config = dict(
    n_layer=18,
    n_kv_head=1,
    norm_place='pre',
    parallel_block=False,
    init_std_up=0.0199,
    init_std_down=0.0,
    lr=0.00403,
    beta1=0.95,
    lr_head=0.0107,
    grad_clip=1.0,
    warmup_steps=200,
    schedule='wsd',
    decay_fraction=0.934,
)
Each number is 128 + 24 x the weight over its row's rms, rounded and kept within 0 to 255. Layers, rows and columns count from 0. Numbers have three digits each. The size before them is the row's rms in percent of the matrix's.

# q: layer 14 attention query, 256x256, rms 0.141, rows 21-60,85-124,149-188,213-252, columns 128-191
# k: layer 14 attention key, 64x256, rms 0.127, rows 21-60, columns 128-191
q21 073:145112132163136169122151114159083140172135134087124111119133088151122143175137110145098200135096125102131099061115104141091125123171134135132128139139130116100152109095149114123127095165139085
q85 076:139075152114124102105148127122118123102113162099123114152148117125139122107135121115099157114120146142112118167137097085160119131124141130120102139120119129153162070135137114120148150132140152
q149 093:123077168067137079156173129162140118112138131112107107147171117137097099106110141117112105127157159108142127098125138138099126110134145105191160152114095120142158103147138123123118133142135134
q213 161:105139113142083162131141110124129100121154177135143152095123092121138157135133131110104095137083133125103103145140115121120128120143123126142103106127133153173144167118126144091076169134137130
k21 115:127118093150123132133148156131080100118205152124151140108159138129148121174177109134108133105098133143169097104145109132100148117128115110132123101140114148095126135134139134104110136107140165
q22 070:138121141107132109137141091164121125149114115139111129166152138140157136157149148131136156144117109161129138140125142058113137126114178156174107151198142123149121118185099134137148135146132126
q86 085:113167138112153102112183081128133099133075084138134130109091121139117122119123135136108118124113121107139126148160097101106092124124128109149104145118147115112131156117155135114136114129149110
q150 098:123100141132159118091151102109133120112136129142123108142154099097115189136106182119089150145132110140141092128118127111070122092113162144173109107173156132114136142146101141125168120098138122
q214 154:134147115142069116139124194141141106114116129136129142117057106116127131124112125107129151136090121163103162103117076128096112133142103158143146180133125171120103113100104140163118134090148155
k22 114:131163131157151131109094174150123117092122148136141159147056142115120143152187128147111139166126135145130135099141096120116125140129094142104130159109148143154110138084144128174147113099150112
q23 075:173130111146216116077117177115209109182157147146128112109098121103122159114161138115176084146102128105104106174140126076126111141089148123124137159159136156158138155109144123143057142111172105
q87 081:113110096136156147105147109139100147154151136129134141143088150164127109132175118114118169095158104097145127180143117151094140175113146120168147128091136105109114117116143168087131131102152120
q151 089:142141161110112140091154111166095152096063133151111115122121114144167097099099126128151102085118125059108116124099117118076121143118142131147139159116146161109126159073158130121116099142183168
q215 150:117105154153099107134161154156137114115143187099120144115116132132136104133108127105110149118166156102152066170174100129119124099106150173103149135133146145107153098107102108122103122161143128
k23 111:125120150130081122086158079124117112124148152097135116127103107104149153152123083149102088130146142157150093122198168125133136125122143083147111132186154117152093070117119128081120122111156109
q24 073:122148109114125142125135130176138122144127125157133134128165172173119062128149122140125089088117135067122167109106115111103162158108124105088131098097165107136106144132093107158116128139138168
q88 078:105137104161118128135090166152139172137083136095092135110135077106162130138084150113116133143122145110185111151117123109132129139161096151141130110137118111136162121120132083098102089175115127
q152 088:126121099116153117105100133119120113155154137161095161150071164089124124152116146127087089130061122131137140135167115077104150154143128112143120174109100111124093128162100117165158151112164151
q216 157:106159104114134156098120096151137145103110134171135119061112122126132106133110082128164140087106130135126136141091095166135125176119172136150093134152117140088113162152104132143163117113133131
k24 119:084114128143129169157144127131159142151165142127195097117194110134113158120048105146155134127150134148141123144134122136130112149116103148140121123150126130133113146093151152160087136121115158
q25 074:089161104130133158170160114099097100145125066129159152117111110106121177147162120127096172137198108140150174118132165118139092136137134120128126109159142142127126110103145116106132149162117124
q89 080:158130161091141153123125135097112138136139155144136129097109113155137127136141168133119116135128148162127131168145113193091119162143131155119131135154102142108153120104107105103121135119162140
q153 086:138115128142155133127140129140133099095123124119173090170125138098141116179142126147134140164129088109146129121180104124116093132160112094145116132141144127104137091073091113117095160136074127
q217 153:139150142148147137162124125105138115141124116168160125143091091197143079123134100097111132088163107158099151128118143162120157139122089142158134138120141162117112107089147111144113130110153139
k25 112:115126127104131117150147142141108098137133112160111097130112084146139147149118099138075095104120147128131128133126127160162157118112133137142158134132151097123129158159112091186143130146148117
q26 076:124163128100119167148112114171116125091102152109086124158168123137131134138189106116123152117109135120141113140186141101108112137147169160113160105134115122133121134090096115104130094099084122
q90 079:151153186160138074125108093143128160124159150108136104177141128117124164095121109136134143141150112074131096115152115124084128118199097120122139148133145085136120125173151108137137113116122114
q154 093:124130094121182128126076141134140150153138107135111121145098135116104104128142077136146134097181143106151119116080127122152152155106133136128098172129122135147134122160159087142125093120146113
q218 159:139081132108125099134112170130114086107118117141114110098118097157085138105131084145150098136174167149120158128128118143117117092114142121108088176144124155137104100137104162142205118148118126
k26 119:141087159172083147102101187117100149165112099119132120105123153149093116134159115139149083136198161146155133119121101157172142123155073138104130162148139154110106136184125107129162124125129124
q27 077:107143089078124160110085124118132136150118098114150131092165120120101116139110146089130122132077126114143148107103096111127110135154094088142129069147117132138133115126122141125117138116097164
q91 082:083147102122117085128112100117157148121120162086159110105104121167182143137131122147113115104110101085078119161126132170135136135137173132094153164150117085154142126135133090143132127084132158
q155 102:117116139151118097141108165136128123131129138158121162053114103133118147106121142110115096159147146110156134139097134159169159138149145137124101088133094147148136145143158122124123134108122158
q219 162:114134132107148125100113157136140099136135110141180140104123086124084136157114129064101156151115130165105142118138144127145127138134148152125161116119141101100115107147167120128135133076130146
k27 123:152145159094152168135106139120100108115134133118145135102110106127109121136061161095123124148132127129094088130105141148163117129115151148156160124129087167134113093071185114091153136103177103
q28 074:147101086143124150122138152092131167131094146180117110081118197084154104138079117115158158145129120090119140187147114130122106131117126144146135140129119147139116090109123123108146116108131083
q92 078:137139117122125141114145138111136127130142125161161145090138118134143140171090140123115147215116129181130159118146142134135110146128183133140141131100128123128137119118154092082181109148199153
q156 092:126128159131142108116125143096127129135142133170145151098137126129155100107144115111145153180129106142135140112159130103130134103091143151144109160142131087156137143097106118094111060090130127
q220 159:123098135101130152123144098126158121133130176100122120095154141133114085147144144099128123132128147148168142137121166137096133120145154132191107124152146102133107111094143107079126096134136121
k28 114:113112166163107142104167124119133093122149189139114102117151108164133173104148120129110184101133132073103105105091136134148121114112155165146113135105143140119099131113136115114141137112165108
q29 073:164097112134105089107114096107192139156154147130148104095132148152110129119104107073143097096145142099127142129145092140146126113147134141091132172148141130117119105157116161152131139140141179
q93 091:121110152120133101102110083116137133143157144131140170137123138134097090138104151151116063127142106063147137136131118166124120129131117108115115149158115082173092111151122106139139127160156135
q157 092:178117157144140157154139119140120142131104115121135126128175111116141120144138164133102123088098133154095134138085127136121123150148093110134141109144135138127118142132111133151153112122087148
q221 158:145111108107103128132159102094133154133135152125153120178142130119107116130128180096110093123145082133124152122120082129131111143160082134073072166131146110141086136105118133121124124126138136
k29 115:115113112141130144148127112134124089133108133118095133151130106137130115115146152074111090162111099108170134141104129129124132145160153105074113142189117140161121126108148109152141112168095119
q30 086:126092114151115101188157086097126151118092108145128156147149143136140141117151133143150084162175116105144113142111113139137113109119118112108141135115109100141132126114121105101128130180110137
q94 088:148142125116091111114102125110117107125153145119138131140167183128081114138130153162138100153159115115120111099141101109139115118124152109107140151135140130101134117154101114141119150182122107
q158 094:185090137128151121097119152195086120135123115125099156135147139107138127112150114147141132121148128155122084105086111109080135121118130113116119142107131145094094099151153154097146109122119138
q222 148:160105132151136129112108124110135163107122131174132147127064163123142164121111127088132121139161075112106081093121121118125134126124109100129129164127139142134147133147117104138106176139096125
k30 117:134133124134130125104109140155158172144157137157122129124137150114124125140126119068136173089154114142134111134112159130141139140160113131137128102168116134109128106114137139119099108141145115
q31 076:104140132151142128146114164097104142128133111173130108130149142137116105164141145141116202112107116110092130181160139149088129151128153187148103168142102136092135140131128152115107159131192147
q95 098:067158140115112154106131155117123124093116082109135111108092132120101096162126102117124112108141101138121105104143120118165184149150129118148124127133126148086139095072157127133108163161139149
q159 091:145181128119145126165100106115113111118159080094151077096098160095159108121127121079147122115144107173131126099150134087101120157168177111097098134123123120154130094103146195145097081143116119
q223 150:090148097169128146167096165150119182095152146167127139102096108140173107126148155136128146134135095121115112107124162105099128144089147145126085100149145106103124131106116170108124150181164122
k31 114:094155158163108174124107122125095121125146166149176128122139115112179116119172177162128176117141142124126121089101166128144094160135109130192105150117101110105157169065124111131112081156104087
q32 118:157136124129118157139135097158132147147164123125109116145127159128085181122081093104091109174154110131140129152125151125136099158162164126120106160111111124118122116144151178102121125115153124
q96 070:091144112114153157124115115154132157081163177127114132121137129160137158150104098124079129128122134136115091146119126122158112156147152096101127102129141144142124096135122155132138070129101145
q160 141:121147128096152170146145152144111129109119113148112159156114157123157173102120139143113153105130135145114114129082146162127122158164136127134130138147120145110159131107135128116115088129134132
q224 026:118144088131152131160138111131131133113155137086159115124116147116126174183150116111128106149163119118103134143114162115119123141124111141100103106166145163102106150101104137140087148107154144
k32 057:197122149146138135090131116109154138140107135123153132144146141102102102107108132115129093151133108105174092128151107124127137130142142124136133129114102113153112085150121107087106128155148121
q33 124:139114155097124147133129082132152128139128137127104103151137147127104127114125121085107140149153086142112153136137159118147117153136150149126140135129089120144144084112132133084124106114148141
q97 075:086150145117113142114130107155133142104131188155116115103118114167204144160116083156097132143153141132105115114121093101138118144160147120115172130124139117149126090068149166145157082107119116
q161 115:126092150146114125170084113082117118112119126133130121124117090135166156122077129154164157146116095110095117130066127142130069128109136160120111130153107146104148143095151119110154119142134107
q225 028:120162120149141128138144162126135145108168137104113161114129150138161162158112142101128148158168110138108146134111163158131153147139115138111125153159180110101120153093114163136137091141123102
k33 059:122144176119148111150136130125122154100099135163167123144151143097083140123101107087131120166193134138129132160150120158093102143109145136120149089142138143135114103113164101156138134117145102
q34 112:156143181094108111143106120135142109119131140140139132118145119122147148112166117111166119130122111161077141064125107120108078115146119140142141140183087122150131114118144143117136161120142120
q98 077:151105126112104119155130114140115122118161112109154080083140109143136149099125120108119067134139130125133141105104145122102119086142105114155119130123120109136111172165165106108143127081151111
q162 103:143136134186106077120140091109199110174148109154170111150100134117133099153101120121109142162135144106135142152128124130085106118143086082144113098140123133125140109139104116137141141129135120
q226 035:171137148093094124133117141147104162134107131115142116172149100119123122142117122180158132156084136169106132161107102158145105130126131082116127137155125186128138096152139122163108104115110101
k34 072:142102114192129088134113159147145121146103169143122142103101122073152099165133146140162101120117159126122134102137091133180106132127123141179120091087158155132098137115124133147122124120116155
q35 101:108132121147127094102100173138099149106096095159150160126120122150151140145167149152164112114122118135115117141093072113142122112123081129110134135168143153153156122129105177118120142102144093
q99 090:147098113126100124124140144130108130140146135102152148147144108142122091124111148140164073134132124152130163149107123131093129096145102124181097138115126124158137119136142111144135136088129121
q163 108:115125109140117136114128137118081130106115135140119157151139117133152062166116111086129070134110110165153145093174101134129115147135130102114153089124068112148132105100127147143115157083111167
q227 037:144089132099082128090150158137143113142122145152112137168129097116146036122096138162161117160062113166135109109100129143162128124115110127139141133134117176139158132180124140133124129124129140
k35 072:105110116133129170095123117115124121163132079093153135100148097157163165115167144131102128103177134118115135133118096100128138091163124124145089197123154108106169162102114117099139104152125093
q36 093:093161140117097119168163161117109150146086102109116125112092129116137137101106127107117102150117159115123154104171127134088147144121107139131147161137124107118148149097135129062142107106134132
q100 084:136123099128122129112153129128121121094114122152153139124105092094135145148149099119134164143128140144096148115171118143113151168065163123106133170105145119114098130086105115069137072108120161
q164 097:103117133072174189166122117133088165124078122148136119162122156109166169125156127201125103106088120124125126101109115161083109166129113097104084131161121199133102119121117124108133057135134122
q228 046:139146114170145104180150108147153163106123116110155100103133134161109137139141106139124150103180132072145122116131135100125141153120133149132138105129110110079104148115135102092111161139117130
k36 072:116119115120154119150155148110163121103140152104085149115136140128132133141107109115094102107162111124150134122128138138129098120161158116181159120128107107095137142123170087136097077120186134
q37 105:132144178104138128116162164136101127174135141062140159080168102114122097123133123147121155147111131138123138092144154098106113156109135153156121120130115124143107098122148074143157133103099138
q101 093:092125112125116132114097124115136091134119100128115129095129139130168189176144110154140137100108104121126133136119129123101138157098135175127167121120158135087095124175146122116117125168105140
q165 104:114119153084160141107124146128109163133147110105097158089139109133121142121150128177107144077104115131144123145100155104108109138114140145138120078137154153125121141092145091104159104136158145
q229 048:141137108142129121142132111129131115130153140109155110135151147141166104160103117134131135130142108123116132125122148107104102153128082158161106159119115102121093126111163106178163172120120122
k37 077:132141150130153142114122149097135138110130144130139160164142086120127105111123143058126150172145142110027138105129115128149110138141117129123136142169136122095148136074141158135129102083122152
q38 108:163121128163134162119098157086135121113132135110172148110078113102150147145108145126142104120100103133186157115116126134162134117157107143131079166103116113122133102152180096132101164133155134
q102 097:126119110114111121154131156135090153139154153069113122125093099110168122138136143152151102132128095096094161106128149123139137123116131139134114116133115165148110103174141140153103175117135106
q166 103:174132132155107133152100139130125134150142144103106152127129093103103122153147114099155100105130117133124132144136097159217128076136094104128094092142123133106118108170099140156132148104117132
q230 050:127143132124130131188078125150117097104094112084160166121059107120118143133151145127137118100059125159107093121122127121169121108114101105129097145104141175130119139139089083123126125096123149
k38 089:148095097082136155068118133115185116105135123146110130133133158136130140141146127121084140165160148137139152134076109111163129170105149103092108131148118152108140153139105125132133104129105163
q39 118:096153122100109168124160081172177136135101138119133133104128103132176097147119094124123141150160155150125141141161139140178164163106132108111154114148138098099113129103120145089108101131128155
q103 100:088157128073107107134144128167152134163101117122120141121154118103156160108125120117106129160159157132122166121140137128123104138124154101101121164165110129129133098104080100142122101134098103
q167 088:108127184107178135119157152108114091122165127172129104100153126114134140136132139085153160126201140085113143140134098179143060129109153147140129134127108073135116108118132147123140145104149128
q231 035:129125132117134136159092086151153127137096110130170117075122149135099158135115118137086108108145142115172130126176141110105144127105112146117145090090118103089096156076117057100147126141092139
k39 076:126127082138133107107150131101133128122098185079134149180118132101124115098156107142145088139128092116111126096120138084117143123112138092144136134075141094122129165126161122115126099117171138
q40 098:079123110087134153110134116109135114133130105132147142118094107115144128145138141124123127198147143134103118148146115140122123150139186117153109127142120158117123135114113108104145129079140120
q104 100:110109114121119147114126133142161147120120118143102125143105126102175091129127099113111164157168136149129117165151155150122110164083153138124137125143102145121128142059121125100148113104113170
q168 105:144110159139120110107104139113146163125156109137089176136146139134152135116089118119156144119142119167128067156143163130094159145092154091099094167100133112146099121144130149115175106134142107
q232 061:096126084097130124137093109153195164134148122112120136133106181149115103159136125127120130092156115144148166068138144114128117164109123124131153053103125089097111110094133065100138158166108146
k40 081:153098153130121143156134126110146094104121135118089159130163082137112131126141139149117112125120129118159189119120154090137125060139146126117110119128132144109151128125165137166135143150161105
q41 092:133114101117143158117132131171109115114103081130145175117133138134145108134157149137149155133131136167082139143127149125181150133111132149117135086165112164075151124139132091160105115104098111
q105 093:109152133105142147122100119106111088125178075133145117120135126153116136146119139135112097136154123123156094161130127174134109112125171118086126127160089163109160109133123098110145114169086138
q169 100:174143146108124143138136163105163142156129101100129118116109162174137142121097136113123142105132157117116108135049143129094105117178131126117146154113122131130159097110107182127064154066169134
q233 059:127120120121164127142125112159173123143136066146144126142112159122124086136140100134079136103139113167110184133141130123133124155118146142135139103112133112092111134075162089118129158157122153
k41 078:121107103167122131127100097147111135103119108098090128149120113126131138116132122082107139129124117144111113115134134104123118120112146176121123146162108095157128108118103113133150119131108101
q42 108:088109118144106153122128133127147130138136144105150150133118145077132096119107137136151104109117147086101148120116138162145122098182121143131176124151114134118129135124092086151129139093079176
q106 104:079138104130118108114138117155119135150095168112172154114116133137139090069080152096139123134130126081102132129135124150115112151160127137151121121150111097130140153123098103116138081095157193
q170 109:158095100156067116150101155128130090137128131121148088106103111097122121152125080133136132146131141146085146151175137100167131119114154106104147121135127116096142159150129120118126139101157179
q234 065:104128116107120172136132084116138128094113136115147144098104095082129127127160147120140105109127129123146075143150133143150107102091161093114162121129135118145121155126085131123131122141149102
k42 092:123095180151129115154118069134109156136154100129109123176158129103087179099119122152136150076110147107134110133109169101103151105147109126107124126103123148089123147111074130127110119131121118
q43 100:085130168100132112132081100147138145134128145124141125113150107144147148152182120108112105100149174133157135122131109140156148096145170085104146133126154148132096129104118123150127166184137145
q107 104:127182179120117111118138131159165143111091182155137130120145116113143086126072159151153140123164114119098157136131110138137110120106124114164124107156117118139120086115069110107109102127141186
q171 096:104141130131116123121106134133142107121101115141190113123135120138147102123114128156088074141126168144121147145190090123140125147152062108136125149132100145078106119118106107157135129130094156
q235 061:067119106115095167101141121166137112147114132118128135097082140130123165121175108131134082140145120145143163122159158115111138114130124116085141112139106103114081144148104154088164136131104120
k43 083:141070139116105177104150134126112156063152117112111176173123131134105168148132112147054150116108150152145150111115133132115136170141147124164172119132112130119119157109157105091110182141116114
q44 090:115142148127146148095185169144118164108149141068128100102161119124132143144127123106101146099082126129151086142132125128121151117139115114100115110125176091179130161136158114124146120139129128
q108 102:141138153103141157095140169102116143097132137144129112134220113159077158108107136108105154125111123145134123121103095190121152146125125149167154139138110136141107131125134154107123106136142107
q172 101:171133120157101107103117130113123116104128120120139143111085112119136168109148125072141149118101102098149110132140162101087117132134106117090096138073132108093154103154136164079103101116119111
q236 067:080139076102131124170136125117119120102135116077161138135100133142151113114107106152113147102097146135165126131155127136098101150129116108110115114160098153201132093118134145069116137107150139
k44 085:180140182127132077117150085102130136081152075140131135126134126146106140157123121101128130115138144163151148139097126158148145116091163126101139116114120157131144090166124163158123135154131158
q45 096:168136116158150106105141092140095129121130128128081102172117116100165074139070158108126134148151080149100159107103103127087135166107177142124112172181137123141151122116130102135131136094159109
q109 088:139133104085096103107168145075110081108138170096121125142092139091133110103088120101122126152168128113144107139109149110092116142117133150159109120144154099127100102129138102144121125137119106
q173 103:180143130133137139137116165122151126129138129140156100089148138152155116094157073113131116132134111119141116103107096138114131138135177187110114146130097128144139101107141175096162101142158127
q237 097:156165167143187082078115149088087161084090125130143091170172105120172123113087160117123133144118105116143123155101124135092098133166101157135129161139143120128141121105142104132136115118168127
k45 098:145151123153128130127127143134144086119153138158084122134080110199128121143172129131148163129138166147144106130109134139123171148152112053149151105112088126160113077135165110145076146135105161
q46 098:138145178066182154101123116119084115139160118120127149135146110144110139125081167078119166127058118125114164135093105131136121150135115128138116144120152125160112131166161115175117089097107133
q110 116:156155114110160149066118161125104148130131174119115118128131125114150145086093144099157163104085094112172123090102132129097130122152117165099128133120158075194152102160132101163119057084135128
q174 101:113143141135134127111114135106081161107154145098082105104130119121147158066134155138180166087124114151120102119104139127119114156124101097108129165179140111128149139138126125085112146109158135
q238 092:145150114160169124128128162141132122141132125167106123110100100141159079126131139090113126140135108149109157123113108140153178123081116131137137163116150150117114159118133130209152146175143123
k46 099:144119165118094099110139094122112138117113142123160183162157134096161135092119121117145125135147129146107134114108100155100139077140136146109121157134118131156101108121098111131094124119138130
q47 080:121136092155140151061136142169148125117114116128127150110111156135125154156080147177145111143107145158083133077141143185137124129161112150172170119139086161086091125104138145118122158109156120
q111 089:100123109101112141165148081130127091158128065144133164111122119134132157167154113155128122094132124119124129108139130136153160124100135148144130118149106113122116178142157150110153147129136087
q175 093:107149146139067080101105112154135066092169100136158152088127129149097175125159119144135124119163162101169134038133133145101125144150133141124147189128145095152139137157098118100128168152150119
q239 123:145125152134094129115106136160140167125111130117127174152145152125131101093098159115148126126128102148089126122125129141093095115122129123135107098158089121160111125086152089120150136115142103
k47 111:117106116090159084146149118157130142151141105146195152132142139115117124120107144136129111126149107118156194099102154131158124148105142134140101139106105106111134157067171112143083105158136120
q48 083:128121135125133173129068120103098125154142067080123122099155150136090152145104159143130173106095143177151141130117156084101123129146143133081121151155143128137144159167144120105154125104127118
q112 088:148184105115148131132096097182095089142146158134128143137151077170170083142153129133154158154105137139112156100136134149116112098116153138135145143120183115138135118148105115117143152144077134
q176 099:159154154089157136186150125106098144119094105087123122082112168169194161161121128119109151163138071165111127118133127136123108144149143146134087122135105106150125133129149109110141143097138111
q240 119:119130122149109105101139142158154163174128178136117090165144157142134149134146161099115148126116116141101143153129140119105124115155132128144082119146165090111141123173106118181132085106144132
k48 119:108109126127114112109119172164130137170083097133102134160151142108127140124134141168083117133171082117128109127121139093113137155146164127129152125089105150117128132154164114111132115140139121
q49 089:160121161135165134101161113133087120126123165109121112128105163142106145116115123126124191147143097185103083137094139154071115124129118132151105134126136148140147095111128116095145102137158105
q113 098:153121165122121100145171118156126143132169152100094124153158181121157154118103121132149139116100121140126088112106145116146125171095144110158127158127086114143143115143120055121138163113137144
q177 105:131165176152132097126150110129137113129146116124084128156175147168093135105152108098109146137111107146137158107117153166138139133112144122106137151158118118128109116115122165112110149117145082
q241 120:096142166142130135133111109144153122125114118137139164159154215166135152135080134102107143104106122119182172145125146115104128142143120136086116120146115113144124072170089113114134136113149113
k49 113:121176152108122141116153167121156138133103160126154125128125154131132095118112099132108130108085177130171093124129124158098150146122147148135134123118151142134140114067145139109171124118111152
q50 080:093127130124139087150130154125143112125128148113133120127111099131151138138122173093108150162113133164100125188125116159138113155075163142166115148150165099129127080122152129127155123090095119
q114 078:129156106142153117111111143152112114141164135112124144174111138137182126144093130134180146125129146157160102131111124135139112070167117136145133117141156103132141135155070172102135171143132116
q178 096:143142122100146147106116143069134132125151119124113133155151102109138180129108095136122139091069101137158096127081147147137143136140109141143130143117065128130171117147146134127115074121124114
q242 146:182136154183104132102150104138143162097136151128147125116122104099127138134125139116154165155080149123062112122113121141125142135121171091123117100146140121175157132128116125093108154082130126
k50 109:089104122174126120089116132114144140135087149093171125109131103121095155113108121111130169130101123097120131123142140130146123152138122085116139126118138138129150149090109115110150147147123152
q51 076:126113121089158150112162185103141149122163092110117154167158112137117167107107127120113176123114091080112092147073122149142119164152115129141136143105076145145127133136144170129112143089137121
q115 085:100169111125122140151128100113086118055143137106125146126116127154101174111121077120101163108126144117119162081148111130146151135144129057176155106126095157116144119087110200103115081149144134
q179 093:151122116092138156120121086155060204100108153150112086104114150140167134138141131155153118164134140101091123093115088172134093158107108118108100145154115178161119123098133137133113128102106163
q243 149:125080123156121142133113092124107148115092105129122098106140135150066119101085156159136152105113117158149146122116133152142108112198142113121141091130084108072087158146146074113134134106117122
k51 110:106112122124151125111127100113104144143134077119085105147122119142151140152113136180140124114149137118154138187102141142121141119145109139101120149130131114112114164101161089147140161111103139
q52 075:127135194085089083111165117146148100134148175112143127133119119103132124092150133113125095122169098156098120125095101120138121112110137121136125066124120150152165120147170135134156125137115102
q116 086:121144132107145109120132148145164095092130101133127103123154133150114132146119086126090111108115162121153121125140146157114135128101131148130133122139097169122095141107173196091171113140145074
q180 088:138105149131090101152127144107127145105119106149173112130146146113106136149165122086130159129123106109147110126133192126183151152135131147104127142119117160122126140093108159135126110119125107
q244 147:145148115091128104126125141148101138157108098117150114141144147099124114157103104115146101132134107100120120106124109116128162192111111130141090143114145158099150143120149131065111103113089103
k52 116:128145144135108128093157171135154126121128158113165159127163155094134111146103132115114110132140146147146164138132141120108140150108121094150102144065165119101130132128152110117145147099115071
q53 071:151124149136120108135150131148108106093138111156130119135118123164106118124110087103114078138126109185085133124154157116111136133145098125120114145125097095121133091145161128128137106152147142
q117 082:156115114154137124149148183113136094102127146127143124128114122147110105141119127136109091180163111153118162127107127156125123111150144162091107154138128124169095093099117149140108152162133166
q181 094:117146135151119101173108107081117141129096129129096181091154157159139135155111137128130150147145115141104162079119140132095144142146090142128120168091130152141104121132112114131107149106128150
q245 159:116108171125102131119131144117117151122131108101140105126130091144118162129127135122145115141139168149134168113153119141132125152141155150113163172108107099079114102091114096110108147110123139
k53 124:076110134099120142116116139137132121104111116138100120075163100113124130161110117145139119154127150134077152115155149137162168124128155109129129158125150166121109137108125140119152157079117133
q54 076:095124141139140139118083123130126133124112118131139118121106159094128102168133077145104091147184121138213118096167126117118114111106104100154148135133129199128101167126110172124136108174147168
q118 082:143139128095090135152105154140152128149148099118128171131143092123188126155144111136124154128148170127172115163149134126121116117160098150120184112072100124103155130179114119124083140129117140
q182 093:136144110088155097075147112119122102118123152142096153101097149163108122117132154143197114139103161119142112127138075172141119104123117128089148118117119169142101113128197104133173164124118154
q246 161:145088109139131190131143163122113143117127180138138143121163102148080162091146129103139136114120083143135131132108135108080060125135107110148096139110123108120121152129138130134110070087149097
k54 113:123106133120127108179105117126099159162122143129096127117148140167135136100134147125161184100134143131107113083130136103096139111130102149116092132113182153126150126108152095129132143142126100
q55 080:133137117110095106161139130104119089133135129102147116130153110116103114105064139109134157132170155118118142112123159151153114118120164145123138117143099140096145092086133102157136173120098161
q119 084:145156115118182097082148130112130121117201109155193126118119156117115114139120126081120137159126158170118169100154150153125143132137128129140127110128125109103103116091091124106145109088113154
q183 092:145133146112173153119152084139123145137122136070134159139160149138099115114140092086143164149136125124120091111118123113145134159128109114072129153156116092137176106120102137102124116125149136
q247 150:132172143128132103129120119136103144085139111112082131122111130137098125139137103176085134151150138150108124083141072083131157140116138112157124181112148164096109121162177143088106121177092167
k55 113:123107109111112106138177099127110126106115115170168142117115145164076136184145127176124138109145122130136108167151129110141139117138114081159123151088135148115109150155131142099125147205147118
q56 076:136103149131128088120148134135116120114115119148103119100117160081105100156112112108116135114132167141136115103107093144180138085168111158147175142149089126091143098125095089105128121078171151
q120 086:124122097167141122151098142166143143147092128128130139126116117117118110070130111144127129165148150127107146113149143169117103158147163109110118120154119096122120110160095096122120126098129132
q184 099:124114126133133112105101117115123067100124138186118137153105152121154174090116145112120099123143105109139153109120145222121129115136121162117115148133107097129150124139092121108169116151102157
q248 158:150123162135126157083152089134105104119181143104144125124166104130101106137136118144171127146160150158086143159117163119132096129108120138106164132113123118099133134155104114113125186128118083
k56 117:167097127182104145135120122114125114108102135116169126121182163132161105103115157169094129150160140084124134148097128112166133126084112115111122098136139108125137143141100141099142154078106117
q57 081:130180133134134123108160102075086124120099190146125116111137137137128152157137097074119157152098138152061135121144125140135145142126145127148149177102099173140145129081149156112089151093135159
q121 089:100160128110151131120127116121126118131155100129131113160092116141092142124175098161099185116110132177092109145115137163156123105127142141152113136157119182097157112105117161135141100170122126
q185 092:170147140110136132150099164079123157110092115167100123123158120128086119141136151131123161103115094108079086141111144154087125154158146163115127173140117130130142118088142073103156107122147145
q249 151:105136108121121090154129186082136103110140144138076127159107114112092147122143121101125142129129118105125109053097104122111172121116157115123139131094117113097147124078120155152133121108138179
k57 119:131102136116152155137142146117153094110143115126086129144120105108073163105156155148122181175152102139110129123133146103122131117127162134152108136114170100107140140111144117117107145141107125
q58 075:122134098167125111098138105103181133089135171138130132113155124120119137109104124129130087116129162103102158164127137150115101104121126100142138109109130199103081102130125144139143133124120149
q122 086:124145140129128105100151127157126152122060090165088077159143120109056138130096140126148099141163099095129125115145126123098126139142096118130125094162162106150106115074112119141156124144143150
q186 081:094130148114140116113159145136111153161143123102125128107083126109124119089138117111108126139137111113160130106112120164154143068127187160101106106118166141142098101081106100127105099133142131
q250 161:157145145123102170145091168141091117114151104138136099171145110090168135136151155114117116148128163101117126179123160133146128119119151130154141123116122152143094131148137114149165131152098118
k58 113:110104116124114155148145158103079116133125111136112099118153104065127157156111117147132128155147117135127138131158118128126119124112181110124136121092105118090136129159175152115134120102157097
q59 080:164093110162113157160162108125086129162144085180153166120131115139135123130135141121156129129158116158100127174103122137125125121124143124120107104153142122096091115177133104130128123078118071
q123 087:089151125132122159165137116141165123112109107147143148097113082139135174126097159077149130140103116107096147106127118154108127176174174143162158109136147081116109127090144133113125113081130125
q187 086:170102077121156115128098078109148148133112096107132121173123112117151168130085116136142128096155127154113138144142108148134119100150151114097100142110162070102157140144108122115125132107110099
q251 162:127135100130125124120156131159133104137147178155129124127115135138158089115120120098118157131123136121082160153135097144129129155084168098139106093090137144158092144106048117110132087109113126
k59 117:112081154099097111113142089162139107106115177156130128160155140142097112118095132085127135150125117130146106126155108137135131156136162108077135161137120161139147123122136108133117102099143074
q60 067:126062107134132119159138170100120098153127113117160107100153120126127099136151125177135179084103113158107132090076102132140145132156128094136093147092115119133139113149187144145135142105147103
q124 085:105111110124089099128093140138131155140102068118139092132125168108156114138136160136135123136134099118132149099119114140129143163137140124166149099101096105133119129131152128119120156135114141
q188 085:127083130117111086137139159127160125159120178112117132135095149076138120187125088142120122143124144109132174152153099107139160128117117111136136077164131137129155106106203135116087144130132153
q252 175:110133130125115131129131173121129109125101143169141110135093137141148134097097167128156133168118100129140107146113153101145131140139109120136141100129162162126124109137134156170116155074100148
k60 122:094124088113118145119119120117092134164082118163161131135114141133133109090124146101147174116137134129146116136109139136147134151117130163112120120144133110107129135116138135155144112095113104